Each number is 500 + 40 x the weight over the matrix's rms, rounded and kept within 0 to 999. Layers, rows and columns count from 0. Numbers have three digits each.

# o: layer 3 attention output (transposed), 64x64, rms 0.664, rows 60-63, columns 0-63
# v: layer 3 attention value, 64x64, rms 0.209, rows 61-63, columns 0-63
# gate: layer 3 MLP gate, 192x64, rms 0.442, rows 0-64, columns 0-63
# up: layer 3 MLP up, 192x64, rms 0.435, rows 0-63, columns 0-63
# down: layer 3 MLP down (transposed), 192x64, rms 0.125, rows 0-63, columns 0-63
o60:535464506520573470509537511523523468451448417569496508501500474532494492509503546502516478489472445497546398446455495555549485516575514461435544554464514497483512476524448534441537521466534537
v61:525498476556510476536494484494464469480543526485491546546403497528473484461497422481493489568524421482533570540450506521500493548466529465496469464511523591510484511485520502531491520482461524
o61:493538526422535520405527487518473381515508526483563468469477499481508592503500513482478510486544468465540442527481542516510501479515527522500532491440544460463528556518535449487467527496499537
v62:463577468545509592505444465543535517451505445521466439519473478509461410512517504485490432524531535429594453513513410466501517482503535537568509396546425522507488543506531502465552573522522489
o62:434454515583526571528545503550459526502559560506520558562405484456511394562590500491530508497561451532479511540475556463478397432404463450446446509486483539433552573530476508469457504468547492
v63:550526519525491487552512491500527500485516459513481562584463482490440576508476483462457477606472516524501549494481416529509455470500493434487477518455472513491561482537477478460581505525448514
o63:461500542528491416477503501505496440450519573499488502512459498568524500544530486497519530515484508497539513524480517496498509527587509465503585481397526468504449456519559455492385521486478503
gate0:476437544489549502537478482413512426468483551510532453496517550514492490450474495452492482455474501580553452667483466473602495477448525535516465466484575564453491474428562503472512558507522527
up0:534548471455542491502421423449534469592519512552525465469514546475431452463534482535545470551462496483488539491531478492550535481438438498519475450543535530485512579517543553510460531474469516
down0:521456416506519498521502564540513543550527412502521533495508588456499432563524469540479457506517553531449544486490463533523456431560449487520567484463441487479438494522520530455485469468549480
gate1:480527477474510408542517534527481558496399458525513461459416441426479559503575451463422569550459501473425494530473554544577555416540463461505527550492543517565527514507498434494569517532563477
up1:492466526483519532455434467505498495437529457478412480570500476523482484426508506482489555486500576510529595556453423524612517511494469433566504519449511482529490534590500520478435490483511550
down1:486517531544564526598519524471447542461486563528492429493440491499492505539602497579475494531498521506446544480559522504506492400447477511452472509493449502459447545400501422493432571508527530
gate2:565519566456513512438511467504435466484480436517509556502509499507461518525527466486437554488569485501436479566522424444550619465475479430446499504503538531470536545498427494519489616526471550
up2:564498552436530541449469526425458469533534482458534500514505486454499443558531484457465527494472503553583533448527508504473475421485544559448566551539457493472508531535436512425513541450531528
down2:539496431501526454519524408477452518516525464467530489556454485574449483491528435433486530495506515491512484510585573569509554534474566497513411455505515516522515468498567497423548483497461511
gate3:589513489540526515429516516528570436541575471480454512471460483521478554526484577428478476503448470429524497476491525474548502507472500547557524472538454494464459498439526423549505523496542494
up3:437577491412470516476424561428553487487523441479534509556482524535528496500500484468518486529569483505540496536493526507477428501441482437613523453555535488472545545508486459549455475535503505
down3:499467531543505465584550452549483502560485476519463528522528448427487489485530470577487533474496496542503488498523463474455533522542565475400501525466548532507434396489503528501529518474478466
gate4:517531507546481510507472495463532517592467472486457406505456505478475542522487501574470476443456534453499532457487481457545538604519523497456541520487589508545477431497387516450550469564438542
up4:534486428550519579519516466504565483479452510559451506489528565559508523497482558561520455468472432509476516544514437455518447456501542435500457544471435439432504534497495520458516497572517537
down4:489478570515476547504438473517504468553509539503571418481520528534576419502543443513471442427446576470431488450460434483514544465507543520515585490469509557520489507509487536507469528487522545
gate5:438416487562458548569464458511551460474516519523552513466505469545506529497410520478608551560531519419543477492461490441466420541497534468477507520438457531501469547513469540493513506480520496
up5:440525501506480505498462498511501489482495498540579440493530508512508461590406590522523437533522466578514506545408442471461552419538503589451489539525455509441523530521479545409513582471492438
down5:517411458564570459551494497559531411450578577484515559478520452536522516510509470534532532452480560421495510466508522540493494492472471490454520442496468511471439504485498521476501510484486555
gate6:502444558399584607489493518579460489521506463546500472505536450550487572444486494517432424545500464481481592499445473487538468524485499519422530575481507391477492538496494457478543488559516532
up6:515477433420527530443554529518454577436494533565413504420530520438466567416480474559536509500426465474522532498549569556465515533523491471536490543521510496465461450429544429546573552540482498
down6:550513486572495513538439510500471462551483519467527610479539471446491502606548516460538506446564467488530475495441450536417547521498488469487478460472596457522451487529455545462533502500462481
gate7:556518514483535574442500459513514549541590522430466571481394507496469497488518444559491510490529480514557576521533532491508492561438449467408470500534496422541471505476486486472445546530524427
up7:552485529507544557455489386603486573533429530557530504461487547460476489513539521581517492466433525572547450465486470522456386478393456457466512502519567432518456466599547528481547536458490481
down7:459535467495477500533537454453539514475558456424516507516434447481501528592476481544525459556573429567518514558521524489462534480477486449436419501465493520478514519441504550545536604525608423
gate8:456476576498523470457502522466531505504425530513561550533531425495502523461459538466483486524552524555499466491500569507515519500497480530451505469549440540420455494501500438527537486497547434
up8:490488469524506434510552495494497498474456503530478517466519482501406544495521478457504523484460500425486546573518508509492513523550501492531473528546566536526483466501477475440505544477500531
down8:542517477454491526524479447550492478545515452472433452517552580558524513467550469473543521460548503481531563489484427481501529486487556458507529487491520457501501442438517523476491472529485590
gate9:530455520510522567507481474485609488509516553400471477509523539546425519471508491470450543589548426595479518445522455448480483502504549513474481492534522468408496479424501490516481473544555538
up9:456459571547535526416516493541435509483510456552491493507539502581473506506500555448557374588515461524543523525540504482531480477537473563530476501417491519477517494505412506436507505502447494
down9:541549481456523417433531548523558496525459536557489540566435461533463489485470487458496545521533479474479488576500501491493485513493476617504521464539412442527499463474542480447514464595471491
gate10:469567480524478490598472525544467529511444492482517527599556479456544523489530453412522524523503535515486425504476474427491537499445454519534491472546532504427509497488510567539438497497454499
up10:587497501530508497513469470534442426536472539530520497486451482486573498546605518525489522451490447537495434439527498445469551565508451529553512471494505431464479533479497611523490456483487438
down10:446493554435518490516546627496473431424558498588489525490548534530521474537517525465513501471502485485492535433504507465546455479501463503488453485523489534446515452521532486474521467492519501
gate11:509484462570533489495483415582499531475514507512522450497533527488516433489504505528397577464427528521466541529511498544464500479568456492539451518489512419553447514470559523458510485511503476
up11:436504425523475471478519487568480503441441422502517467478559464542522521482505527540473581427510509459550569447504514499494522517539454496491530557507536540565462524501493459551479500502534379
down11:530505607450516536481495540482462463538567482496518480487480438412463515480465517516537432570524471490509409438481437510494513480498501522483483470501489514485521555574524544503509510544525531
gate12:531496557438499540506509495470472480514484577454540485491511484572426489484441481463455447596541529513524476520487509498534491560469509544513483408470524582506445487467527494478472506501535521
up12:447507467459467501548517468554412469492538520497443558495453499562499488553444478451475521511524530522510470497531499534561546497446474509489488439455514490490491483530533498576529487548512500
down12:502494573476546448431484535485458496572505524530502509560532499545548537515501508481506479510487513480535520489486482466494458441444480522489443430531529503478498458553480487525470542490461536
gate13:474537521402565499475519477511502526494464526498540506499509498608523497526524464447460474439445463495470482521576578526417464528553464500504486475477524538514495499423578449547453489536524474
up13:563524547554422500541511485418517458519514480524539520525479465473515497542505527510512496493501484535450468424442423473554484524484536548518476463572471461500417539461516559540447511505607476
down13:487489418585488531509560461509532536503515496477429502447444492517417508460456512548486484493475488439551559560466477535554536521524558482493550438491503456548541486495517464504521557519413504
gate14:502557475521458479589492449487508500506540429511467555509542446442433473528539500519483537486488606505499489423586442482516527422463467425522549446466492499549484469534468576512486552550534509
up14:528581478507480481573496489453520469518542474457485561433539478466549471546475534506551538475536507484459532499531594497439427463428546465578479480413493537505453536491519560556432459453511499
down14:453496554520550530441494523538448537521519484467553438448576514556498478443479511547538411507531497460512461508436485501522441505542518586520486516444507528487529487504548499448541420492459481
gate15:482417547486512449504438475473519440490482482528488477572572544621512516558555536551485522519490510471424485490520556547489519483486486494455501509467491516479528536470469510470484466476517466
up15:515431592414532466544526462506511523497522537494509478582449467578473507503584486538529498480486519510486464452569544464521529494477493422484491473517532450498509541489526561465479386526504449
down15:472521495548482449476459552518440504559516474503477415482552602548448505569525418517465452529480524503478430503544518551564560506525521512519456521515516538412488404520499546462509489490445449
gate16:513472514463462550532465531399487472584528455542480478547512464554554536562461601560480463518540431554498447498528398435537532475449488458534464549460511440469474563425478525455553509520467594
up16:508454574502436500497523511507408502512559450508556460562508520442561475507469490507465490483469503532509580458448473569521626446482521522435526536517436416448508542594469456491555535537450505
down16:469433470476508432516496456603493465527547495515478577514515476446544516467502466493543483507528480464507468460494529436448508595542490551479592525445461482506511526555582440518480469488503527
gate17:448466501533479519546489507483529514465529474509496556483561564494486436554477522465515479405479581454480494537483540497409514460516487555506575496517515446516502454511475509520535486506542411
up17:392464515549550568501437498501511525478473507510514514448564547527507530403479549460452518513479530512550479515425465557504531553499513400505499542457594560418487518500426469448461605539452495
down17:477582429478510479545530445521534481535539594476461473515485472495495526548534441527535469524479465531446544524541480450548468450496568515487515480497492461522498447501563398509500411515499510
gate18:538488477468502487502529525568484439505470435479469504553436580487496493514516524535490518494494518428495448511491494517494498539604457420570515476461483504559574530574424504488435468525444528
up18:454577443554465499533567588475501462544419493468557506461481504510527507595514489448451474506508521549502371463424462547512504495485501548464568535506524502547521391475514529516495503485457494
down18:533465605494544530469482455522463488489545579578449498495400567500526519474470503493514493463514575479442552559473434489508473499506487486535484457471471506520486574489424479492485467533508548
gate19:477433506500529537502461502545533516520454520499551564568495424518495465454543572516519570503542508475484501457448448551390449500453464447477514557494545448451598490510482488496572480499511483
up19:514492461526499467533517470424507483547478527507458415462474515485523513519511467509499452522506533525546531526522548496592481491531490544468520454540456498520423484548474485500452495498536480
down19:424499456522442557454526510499536554577473530461526488492497452501495492457508567546431542526486487494484465455480528540471477537513535528453559497505523456481534566494524542497480457537447423
gate20:489469462477529450551528454482585603517479461519544502536539483551502480469455499544481555576465528514471478522570457486449496443495496530476487475508453493471490414520577552478509499459485486
up20:503574487502538595429507545548479482495564531492487505412522517493447519449513484430532493471499532501515542506435525492530547529503489472523544445517513506503525487475450448479468548457438484
down20:485480493468489513431529497540539440462550507576577472562522504473527544462519597487422425469496574570502493500477449473543597444518510461424552440513511478454515504510456545539511454545527385
gate21:573462477511475473535483476448493502533495553497493522533481549507480481504486488476517487500491517521493490524538481491490526527489537469472489526440487497498507500494508511514497506523482506
up21:502492526487521516541477514526497518475475469528479435478528451535518499513518544564520507455509464502501498485456504508488476471549498502527517510530488490521511482531473475475503487477492485
down21:469501499493462511544509503474519523498512503457420511528486478487472522509492515518514512507481432506481480530528534517499547453477489472515510460487485499509526486550537468524515536536463533
gate22:436491498537409512610462511527484521490596550473508510513436424566548446508463491522509503454554520441519471503471529477461539473499514529443496479507533503574548476493518529449534442499485510
up22:539529520422580525443486448475481484495473496516503484497557577473528511467476563492488596523516531518453466492492485525499488511494483499513537518449465460494488484531504482523469532464500487
down22:429499501449530532529501445489474507491524522503553518479492428477494480546576544513514583486473501475502472511549496584448531578464526489464562492439478495445433477634439499475501414452529519
gate23:411501525415532466462534536543415465470476470491503531480427504580561486451453497561499470516530522525500554497446509508570501502491462447457468532565519522524557577529435548507476501449515537
up23:508548491484482473564409500493473562546392478478544468487486416518489476506476458429497495538482585612505483543456516526478542486471623510500544480521530536543484469520493456513437465495502534
down23:534500477592518480469543473452448514512548466523517527532474492530524531527536465498433531508444494427458573487457550447498467476549450553480426515550477525541431535497471461460490545563489557
gate24:551519528513532479399517523566480471541424480503564508476478579444503526500489517473493568494505503477524499459518508534446524493490454573461581533528510432462505447431496464504558528489451486
up24:446508567510421517580484537517503569437498529448517524559524443562541467548484478420520440554608524491485548491485452481458415540495492474453544471495469501539509550614477454430484433449533500
down24:545518451518542556453533447469490496479462523472516473492453531480474505491515524553434522477472537530462470479525590532536503507500435601509495499492504500425500563401494473532530590553471472
gate25:492540507472509518547476549518498443473517449470500531483543496503528491503482527463483516535501527479536451530479432537467554531428509513519480438537445485477499486532497570491522489486481506
up25:504467552479546546450596523454459525527548572473433488583496558470520502489450507485576456469490430491462453503567496531531539473439484410508462499538505544412499555479492485529485524525471513
down25:495542453535474461556498496530545503503436503505517443502514441472528494475505509527408544460484559488469502551420527547520469499552510493542564508461505474492463461541553483450529554509466470
gate26:558453603451537480470494466555513486507582491485521432479470523624471451390458563473509476511453504511520555524506479444498523501460513536493489484471606442530432480522545516416471486557500576
up26:505455463490404460536550570480505453561499502535471519467510556512587588498500424529494544521534526452436505474515445490558566550451498512497479467426502501477517582522402481468467491487468573
down26:469529546490607548504477483489515573480518494476465503550425417551446507543418543544422428490489488585475488484515535479555468470512532538489445472479479533464519509426472454503480591574501531
gate27:469569542439470553576503499459506508461483506500441494446580546490460506528481555466551476436505503552504570501564458459509559534483519489486538493500479475561474476452387499523541482487426454
up27:522523567497489492460503502480516460487421441536517488461477554559593451556414574467491441558500484502514498493463576500467526459544476532483480486491502621462513483598481537496424486427509482
down27:546489471525524501513507533457554435517563546544439465505544516472507549521525514497520547490450487410423570502449541453434461530455420442491509501562514482470493459534470440610522491529536492
gate28:533505419522494465452507510531529489466435490530455538471505513399522517492468506458505547551490446498519487583508567534513496541479490541473484519514480449516565468478514533521530474493526434
up28:441552486395491475528453513453512487571502432473577534527542565550526452521484526512498548495562478486465474471450535471533478445455563453470518459506489527457532582433506472554509533484453558
down28:500487575552490559470506461593511550466547582486456510491444509501541562425493434489526435520396524451486473468461485475524532508537482554479516516526446435559428488548490465486559508494492474
gate29:612501488528424469503462530490495502507450503487492538499448516442522569485538459503538581553470474483517489439467534514452511472535431481524553442498619459551506475527459511475518499464467560
up29:478571503520475534495549517444429508579565473432467493473513499432473408579551486479522548454538560489465526537505497484525543518617413461500573438521483593518536446505454458510482458416424489
down29:446392501505524496557459431473506482405460564558557497566515497577490540522521520528485488503488503538512459506481506455456475503440518540490459524470504474471440540505538525480430552546528529
gate30:538518441498472459484508569496522423496548552428402444465492479544567506520468467539528475430394568483541484465466539499520496596559497554547599527433489552569471438529470526453501485451567482
up30:455555471527503460551444422586493508477472362535482514527549422473541512626467569497509566480604530486504516513465490470534432522492447487515529510519492429539466539472471484467544480496549476
down30:580475583436576534517511559448474458475509451541504535502422512470454546399487508442503519571448476506487501514556502555460517492511509551474490538536533515452508490488475391527470519515488484
gate31:465477524480519479440577486478527558597407495461498471507498513481464427520514469551491618474510501557429577578514503503506539416556514418456490524591505531482535518459544409533510474441483477
up31:493446532540496507414480422590509490498473503557480528539479509458538503588569460536538524509553460498501548469535561486420469522501495507452420487509552508439527473465536550496440510487492455
down31:530516465471494540549449484506446458498560572410524415457534465517509556493469542480418539423490501503512497484570527463474495459450588533554450526596539539467465513553483520501473541459490480
gate32:571491572464513542536485539463529480533523479521510440491506476515515434505451507470491514503525516515460519528563486483528447461515501431480553485459511479528469500502501452470553540431528488
up32:476514491482517421527461447503474485500508541473506478513422445521504510531564519481513438495539557507536505463466625515489446509554442501494495503553506446542573539490516511489459434522511496
down32:479479421521523499502476544496520527515486495542450469484469563536474556540494553502488559506484511533526463516514426480459525557477488509549485449451519514468510474509528465504494454559419492
gate33:498528450471519516552606529559471520536536505478488547428510509486463479462497492448466458504503478546511503462537490519471521545452459514524504489496482485485514466498439542491543527509495509
up33:490481506462532525485482531503442554490515499439499507525508486541479483428509488396480516552530513532515463466488533573465494547445521488514521517519504502480478517534503445568480509541436460
down33:541476515482468429450482536499503507529547483564463521527457484536503567476477501600527484434543506500520531519465511476477521477548482508541498542452540480528545463442475477492504433483489519
gate34:461512451493533543507488444426481568502462475573448418485464493542526493538450523533477492461535561532540525472455488549515499481554503521548463473493517547464546479529458511464425521548489509
up34:486463487630475445461542520553486517478488561457453508561504476572467470494468557522533499515480453566441469542480498496468492530536477482432502508513505437530464482538511502571492445484505572
down34:450526495521434509415504452590531495400461545470415444527537509548537551409561580512495518567537516570524525592531435423512514425467492499448551539541558462519501481499514471482476444439500499
gate35:524502537494519503479498503497497499502489483491492498519488469502495509494498524506512503481542483492528500465493490497507510493490492508483529493535520495484478486519502499505510520498465495
up35:491506490493473495511496489509515496504508541481485495484516509496502500514502464508493491538458502491479497520516504490495508529498525512516487506467471502501511502500513489497492493504511509
down35:519520535493485510462521539507482509491493474444501533483469513479494499514485510517504492489485513512519494505476502471487448509502487526487517490508526529483505552494484473516517512523495498
gate36:526578511376463474476553594495565466459551499517439523536501534467559455546504484538590477490436404565522501436518501485531443473521454445472530475489483518540515532503513494495507468488504517
up36:501577583449475478479498580502529458458517515533450517536485491484524521525391539453635490451448471496602513432482589468519520489512517467490563447490568586562453476473463473439492474501526427
down36:555508458396490431519583541537470524434568551459458409491570566489482496588453445533484405504535447572557469431450500462462433459519510449464515525507422492511545554524574518536523475487588600
gate37:530445537477487512519528511543473523498516556550443420490505529560420506459485424511453511495398438563487511483528479588486537477484492519518435508479559472531533512539471520501534383535520516
up37:523558516431537526446454524463537515524513479484471542410496453483528438550524501507434516508492538472521577514450512447503612487434485506538506426502540521560470464497512443502441509511547553
down37:488493496550501452487537503453510513406506540462454518519467506507520587414523520516527473556463497534441521484498526522446485462536499485426462525493407549482513442500505496515550548610515554
gate38:429504493463488537562496462528473483443504449467496513513568526556544518464480558463451513491471418518532533579432445534498460511526556439480488600464523540455516528610471483482428554550485456
up38:512495483538506475470470516483486511488557561516487544487470490490457457521496472547533518502491544461462467425600619469515499549494485535500504438543477488567479480404518548486528469455477506
down38:434456501488566536515501508492541485493438408609490539534526452574444514491462537510472519560438455500498472474518502440507529497448483457453522462471506504526575544516499560444605526538519455
gate39:439556417518416481489541572486615501570416540486600546543447518499499477581487497483519553426474485438471523504493523543510520470596511570451508566540500550540511445474456370563519441416416379
up39:511471505547509456623579565556365513575594470478461564549468457521451430450474476448463480529502500528469536432522482536411492488416528507439449422499522517497526440649550496568491442544544517
down39:458498511500476559501507506476487551426465529431544472458386532489544485512525538547468522557494534550419465565529550446507466475519474556524510573477406559448520554467392522507430537476529529
gate40:467402552476449541454508582425500561439519527525553540499509494507491496487530530591459450545547481501545521535397476501465488451483520513456523554467516502499469496527465603511459515488477459
up40:519547450525447463465569472401522445488493502557515517453546516471536447501536549541556467497505524488443523525505495472514555480535454506514562460484474516578465467524476543507488465495479503
down40:534543403534485485452538495422547488494452426508510465514462546552507510462490546479466455500532493461484547466453476574580509597524470433583480452513507465490486524490527549536541460481513533
gate41:484487509510548482491499574520527463438578486544453515540480423593545490522438503500383466525472439529520539506420417583529514578441496553564396486487497470513511500433524510514496455527565532
up41:471568393541447474469500487521480503558446481504528579481534532508481551528556445456583528510456488481423471509530497462473578503518479494513511445508500587464475534507522476453497515528497452
down41:473521520517491443513526528457473550419535516524480468471424573516539439446471612495457484519532504557481487494548463522528506418464542535479508478448530494481434544502429584468510527503526559
gate42:502515498505499499505498504494498497500492488502502510496499504501503504504498496506500510499506490492498496508504498496501496493494495494501491513498495489499491505501501503497509505509486503
up42:501501503495498504495499512506495501498504502500494497490500497501502509488496495502499495499512497499499507505499501500504495501504489499502501504504500503502503503504489517499504504504488506
down42:508510507502501506498495493506500499502508498503508499506492501500496504506499501499499500503507496489497489500499498503502505488502497500504503498497499497498502499495494500499498501501486501
gate43:462500538541464470534583476458452504544516487505487474562478458487488477490510528567468562501558499505485456484497460505476489442625470491488489502432492474524548543552430509525490457507555489
up43:535503549463441528493476553461525484468537493434489498525510564512519475490469513511567501432459528532457546505507466432553568524448524525541451506532510533505454488465527511483502540451450505
down43:458527500521454435508495582455543493475535510506449507493438512489530492498499515480496605514458496497407545489525521468511480459446584480476496563537604510499532526507572471492472510476395482
gate44:487432503538517523471473519555450543419401523549488516478525532518487483489453519521542427544542486547459530515499422580481427520463500497460615420573464533540468449461504474500560594561516402
up44:473473442497484505548456515463514566507576557523529519469509553413445475482438437491495479509475445535492520515506464558435510478534523473475539492537513470505496496571598498442467489640541447
down44:521491483571499558497487521421483545457505538537504521475492570479483510514502489431430470564558459507475487433542484525598479573515473432517483487527373567557560544417437473560525466452551443
gate45:548563522475408454556525428478552436532488583494548453499464520483504452448481429558451557427483527484445495516438490512543499543527489537505489533536487530545499524518607490542569423517483425
up45:459466502540514600462445521527532507452499471466478537564502528592500531497567426522604536476501486511527527461452473455535462553441457446506518414496571453484472497517365552447479543544527514
down45:478589533480479494558518534476432519497498479527498404462411488469529543485478517501503472558487488629459494495550456501480555464455480571547473541474413584482521526499481491519385518537513520
gate46:540510433495492601537489546486444502522522545500512539492479451504494470464527514557504467522526489390479475525482505535487476494509527519425490499455555428483510468511469520453518518519541553
up46:497496448508494563522480477472431512505536504579487490501466513530542511447522463484503444525526476498498540568533491540512491441501488471466466467482514522505529519525418515438517505583515512
down46:564497492437490539474526493527497489568477549490513494469507436509535551526543508492519422397561414452505486516511472526538533442530516493436491489505537495514497439530497511530551465462554500
gate47:556402502445476505525493515495576488492539547482499428483582533506459517516439589484467526453516594535502520489415449530456487508526427530500539511478528478483547476558433480485383558486518546
up47:473534538499565456462502400485473504526479545465501506468498492504514536492483454500548484549499496501433453573554524465502525527398511527481431443549557453468488464534594461516480560534492562
down47:486592553531562467481488488480524529487588500488484479573454502509543483465465502514500494562482504484580501532466405478568494450549472507447540509422496415509534474532424503449534514466534488
gate48:538435595517494429600527478445472503468480474557417438514459474522524507471502497500495476514464485520464580539492542473525527534523452419468453578503512521481487549557476521501519450567486496
up48:501570434504504503447481527471469496566468501520480505471527482397443493511502489530575509491497459501514517499526539446495547489497536551558554443525466485563548444434481534525556513407440520
down48:481469427520505498499525568485522470480502543487502524462476453464499475521491487542513499428534485541524506510551461485549547415443527535509538518514614510459552457532507462450521544462512406
gate49:558490565454527512512551510472539502493520477513485540532441507561490468439482446540543564462450488608524504475546491516572552445479420324475431437429503534465496601501477508545494501555517508
up49:415458494562543467539580479454503536487568390514467506494555494445491454529568486472500548530500530528557464452502436515486480494564563571503508498493530463508499405440508548478486478476483540
down49:540441532468453522434453504464503487551438516478461501501544536458496481459500500475540524497536602522474530494409581518498444505419534522470475522492581528537542499532532470509523424553421480
gate50:525452580381521432520495510472552463503557509496517482519559563427491504451539473563498534537481536480437501503537512499551424545498432499545489500443560485443565486460490482500441566475540474
up50:584517415516469500514510468480427520418482521537425486506499479542512551455458508535498520435422527489539544449598483538534555438491503496494466501607439533563404545519515411613561470550456440
down50:408564589511467516460448558529510492509502534473534409512565474508481487461553510496515459463508492520444452487473441515512558525538514505473469514490514464497554507467509515449398546544494538
gate51:524598448435524506571538504569479492567504540447379491501497486414493524475522564485521432528545552574468444460479500472436469471426512427535507549461471436468634554483530491479507518517472584
up51:462521534541483545582388476464494479541537575513505481529462493530459527487406522552518402492488533515550419469443496472482420539476532515502450462462546498527511506477536562462492511535567532
down51:476450484593479536555528392536505510528503559449555512437387447495483498475526493471492490422493427437473536509487540476570498558467524466526468484584587495494524521447541493460550591461435598
gate52:512489494490521520506553503524490461489522515558452506431516558471490533447532509595451531493465493515572492491512446562471546436526485477570480441548473507473548457484495449456534497519436474
up52:543505485469552509496509502497488551494493456517450496462540478442464536446489474449457456533467571600529552498560477555500545468483493498470488582566420554550455458534540471493501476511494450
down52:469448509521506509473499504513492431519461468522525567528458494554541526518471472528448502535522493444448436529512474398530498554485561547471550520504472528472494515464533521527442506451542539
gate53:590486513450564529478485462490416548585413526523474471563455573434468516446468455514538541423546445575517487483445544499537439539531526518460555484524520528477489518582463534484536490492441407
up53:532450510515481506563437538398564507430551523536426430568529491565531605463532517530422530507501515570540563430552423516497481486465481455558509506510460494488436491487393518539477542451459507
down53:552477477489516455460439490524510534588502473500446524511446454450451458539492523478475509479546505562527453619498551529455528548517488474536504554470521456451492475552512446569500488523470472
gate54:465505478524481504472446549486480525477513421560542496506503543456522502472551520596510485504522484450556500490534482477583478473474479510444539524519455497446518485515467529489556507454434529
up54:533479531476442536480566477510518515539544484424483452526515451584461477474468504520526482482495552511545524469528456472493544524494552470479531492494478489506529438483516483488496510487458553
down54:573530500540473416559493488525477558483465542469474495474441503540493444481490508521559553458490498542479480474460536515468452528480492547526417506475555517499504489471545481514462509551551485
gate55:488530471513486468481461500479515500563515531545519462466471464482498485556435586455516528500517471478417435492601489492584560470517478512500451573502462497557529517508477493490526519483487504
up55:534536512502482523523543503435489518602496488477534462379445472542404473506522470492522503522498520470501507503574484524506544491508529480530494522536485451489509470558454462503427539513449541
down55:548493465558498489448515541548491500455459514538443443486518537518475550511481501483578477499606400433532510524536490522513489521518467519547473501513466417509508486499507453498456479551505495
gate56:468478517506560440543480487446471468483446544464568524539508502546519471462498505504639452493500511516548540500413575497474477464531502602467508481551467527446531508459482489427459573406531531
up56:515462524509488544522520525570456527423485543490465590443497512563518551418518470478618472494491515533543478512463565534486356528505532441461499503495529536533450520520525541383469455482502424
down56:513487408465465529492410528463507463544507474513498450525605582504487513458479435486602453509475523541534505473563548564411582512461544534519474531487472503452491442538549505462503403454521555
gate57:481491473485537495579505490502466456464481525465495480470571527541529457550508540440494641539558490418449548538474488478484479504509532413497572469489484551510477525491466479442487532478543515
up57:518474488538499559465485580543491561472527485463507545482474515569493526498393467442492446543478488495527466529438456500490516517506506490537449513468448550524556494562505481467535466551439514
down57:468553565501459516480470436504490521473488524458534491474471514551507546476475458495437561396512554534456504552522460530514495396491548490474573502465491452544517518502518537472563572462536483
gate58:454567462477524444529529506578472474515500531526460469529476520552492536480503436507531568481454498480414467474493575502449510516513409488508429541486566430533517501486520539560490450573556473
up58:542494495468511494487435517466491506513506517567554528481473518502498447527532512588515582479465491505475448532486591529531468569497523417511524420525490487490404469492488507548458520451474508
down58:478474543532540519541507541527472431511496485516487457423553525526524451551441475463463483579510495568533482495546494516546461572487539483502500483543471452518518517550478433434519479492420447
gate59:424490450415563492505492497520449550480536538517503532520534498531512507502518501477481484545494478537501487561515484439474558494419567456503459501441523516520484524393550498490490446571580499
up59:447516426448485461544508516527508525502516524441444552550527476512508520552511535488574481527485460571497574534449409461464580445430493471470506481419550522508475516463519537520561501443521499
down59:564520525519510539480447474600489507508501497480555507476483510489510530526569533539513457536498492434477484487474452485430507483592492536555425420458449431486555509545475549427489472524484510
gate60:434486484506458504505504564463497530541519558525515472481525500524517545521488461481446500477478489530546528506501485501524496517492501503458467490528571536507524458475492523454495469489484465
up60:464473481516486509509467504482473516542501511564528487499482493505526532526525482571481453450515469521473501535496445427532510538459570501500489484493516511529512509465523539425504411504501495
down60:543524508479465420485488558510506491496521542515496513436535507510473435424512448459502494538531538517505474487511481525503490519548461528503547506570489458484501501499538494612465498438508436
gate61:518538467554476462538522532468537576377501460542429486493513494522479548413471555533468518505473507557415590521498415461540567469609518536568425483529406463546495429506485436503520489531528511
up61:508486467535550468419511507466525635508547542517546474473471484465516459513515533491469512485517569492511474517476507525439495531487535498511528512436416557506526476509445441521511503421529511
down61:503483541472541405500503540516503479513487575516506411465559555509567544445479551406603498475481515504561478433481494437503569531424528405518465475442537444479470495590519605497510493476499474
gate62:472467481509515443603490474493512527448504498535436455572525479548440563537488399505527590446452507492467530515488540503429522506584543481511536481409472493527470500479494540466552475521483561
up62:493505508510445529578545501526443569467496452479521524540565479496563490489547532523523508479540457484496598432554485497538416455525486473403498573552430461516432517423476533503538456577432436
down62:473541534547510493412481468423520520436498494511428529523485533533432518578487489517505507535400459486468545509498517494484441557542456604494530480461510507499509481467516498466441547499536586
gate63:489486445405441521547484501501503571486490533516525480573509499457531455564613403558556505453431537510571553434483418542455491497507456487478554479524563535527507526510483553481408548449445453
up63:532462520495553475506541552574458493516495548507476496497511534485536412458478467491505470524467444469531504446547493592442562522503559501446519501501574503458480491505522475477468431572452534
down63:449554518544481472601520486435465485568411562438537532431539511522464497452507498505470503508471495496472505555531562521553387477474527524489471480543442526547547522576457453461523499457507450
gate64:472449519507514537525517457480535508456453507518529498530473439525511526516526465492527508539538485527496511524539435497502458493500495442513464500527517467477521508462497512513489469536502525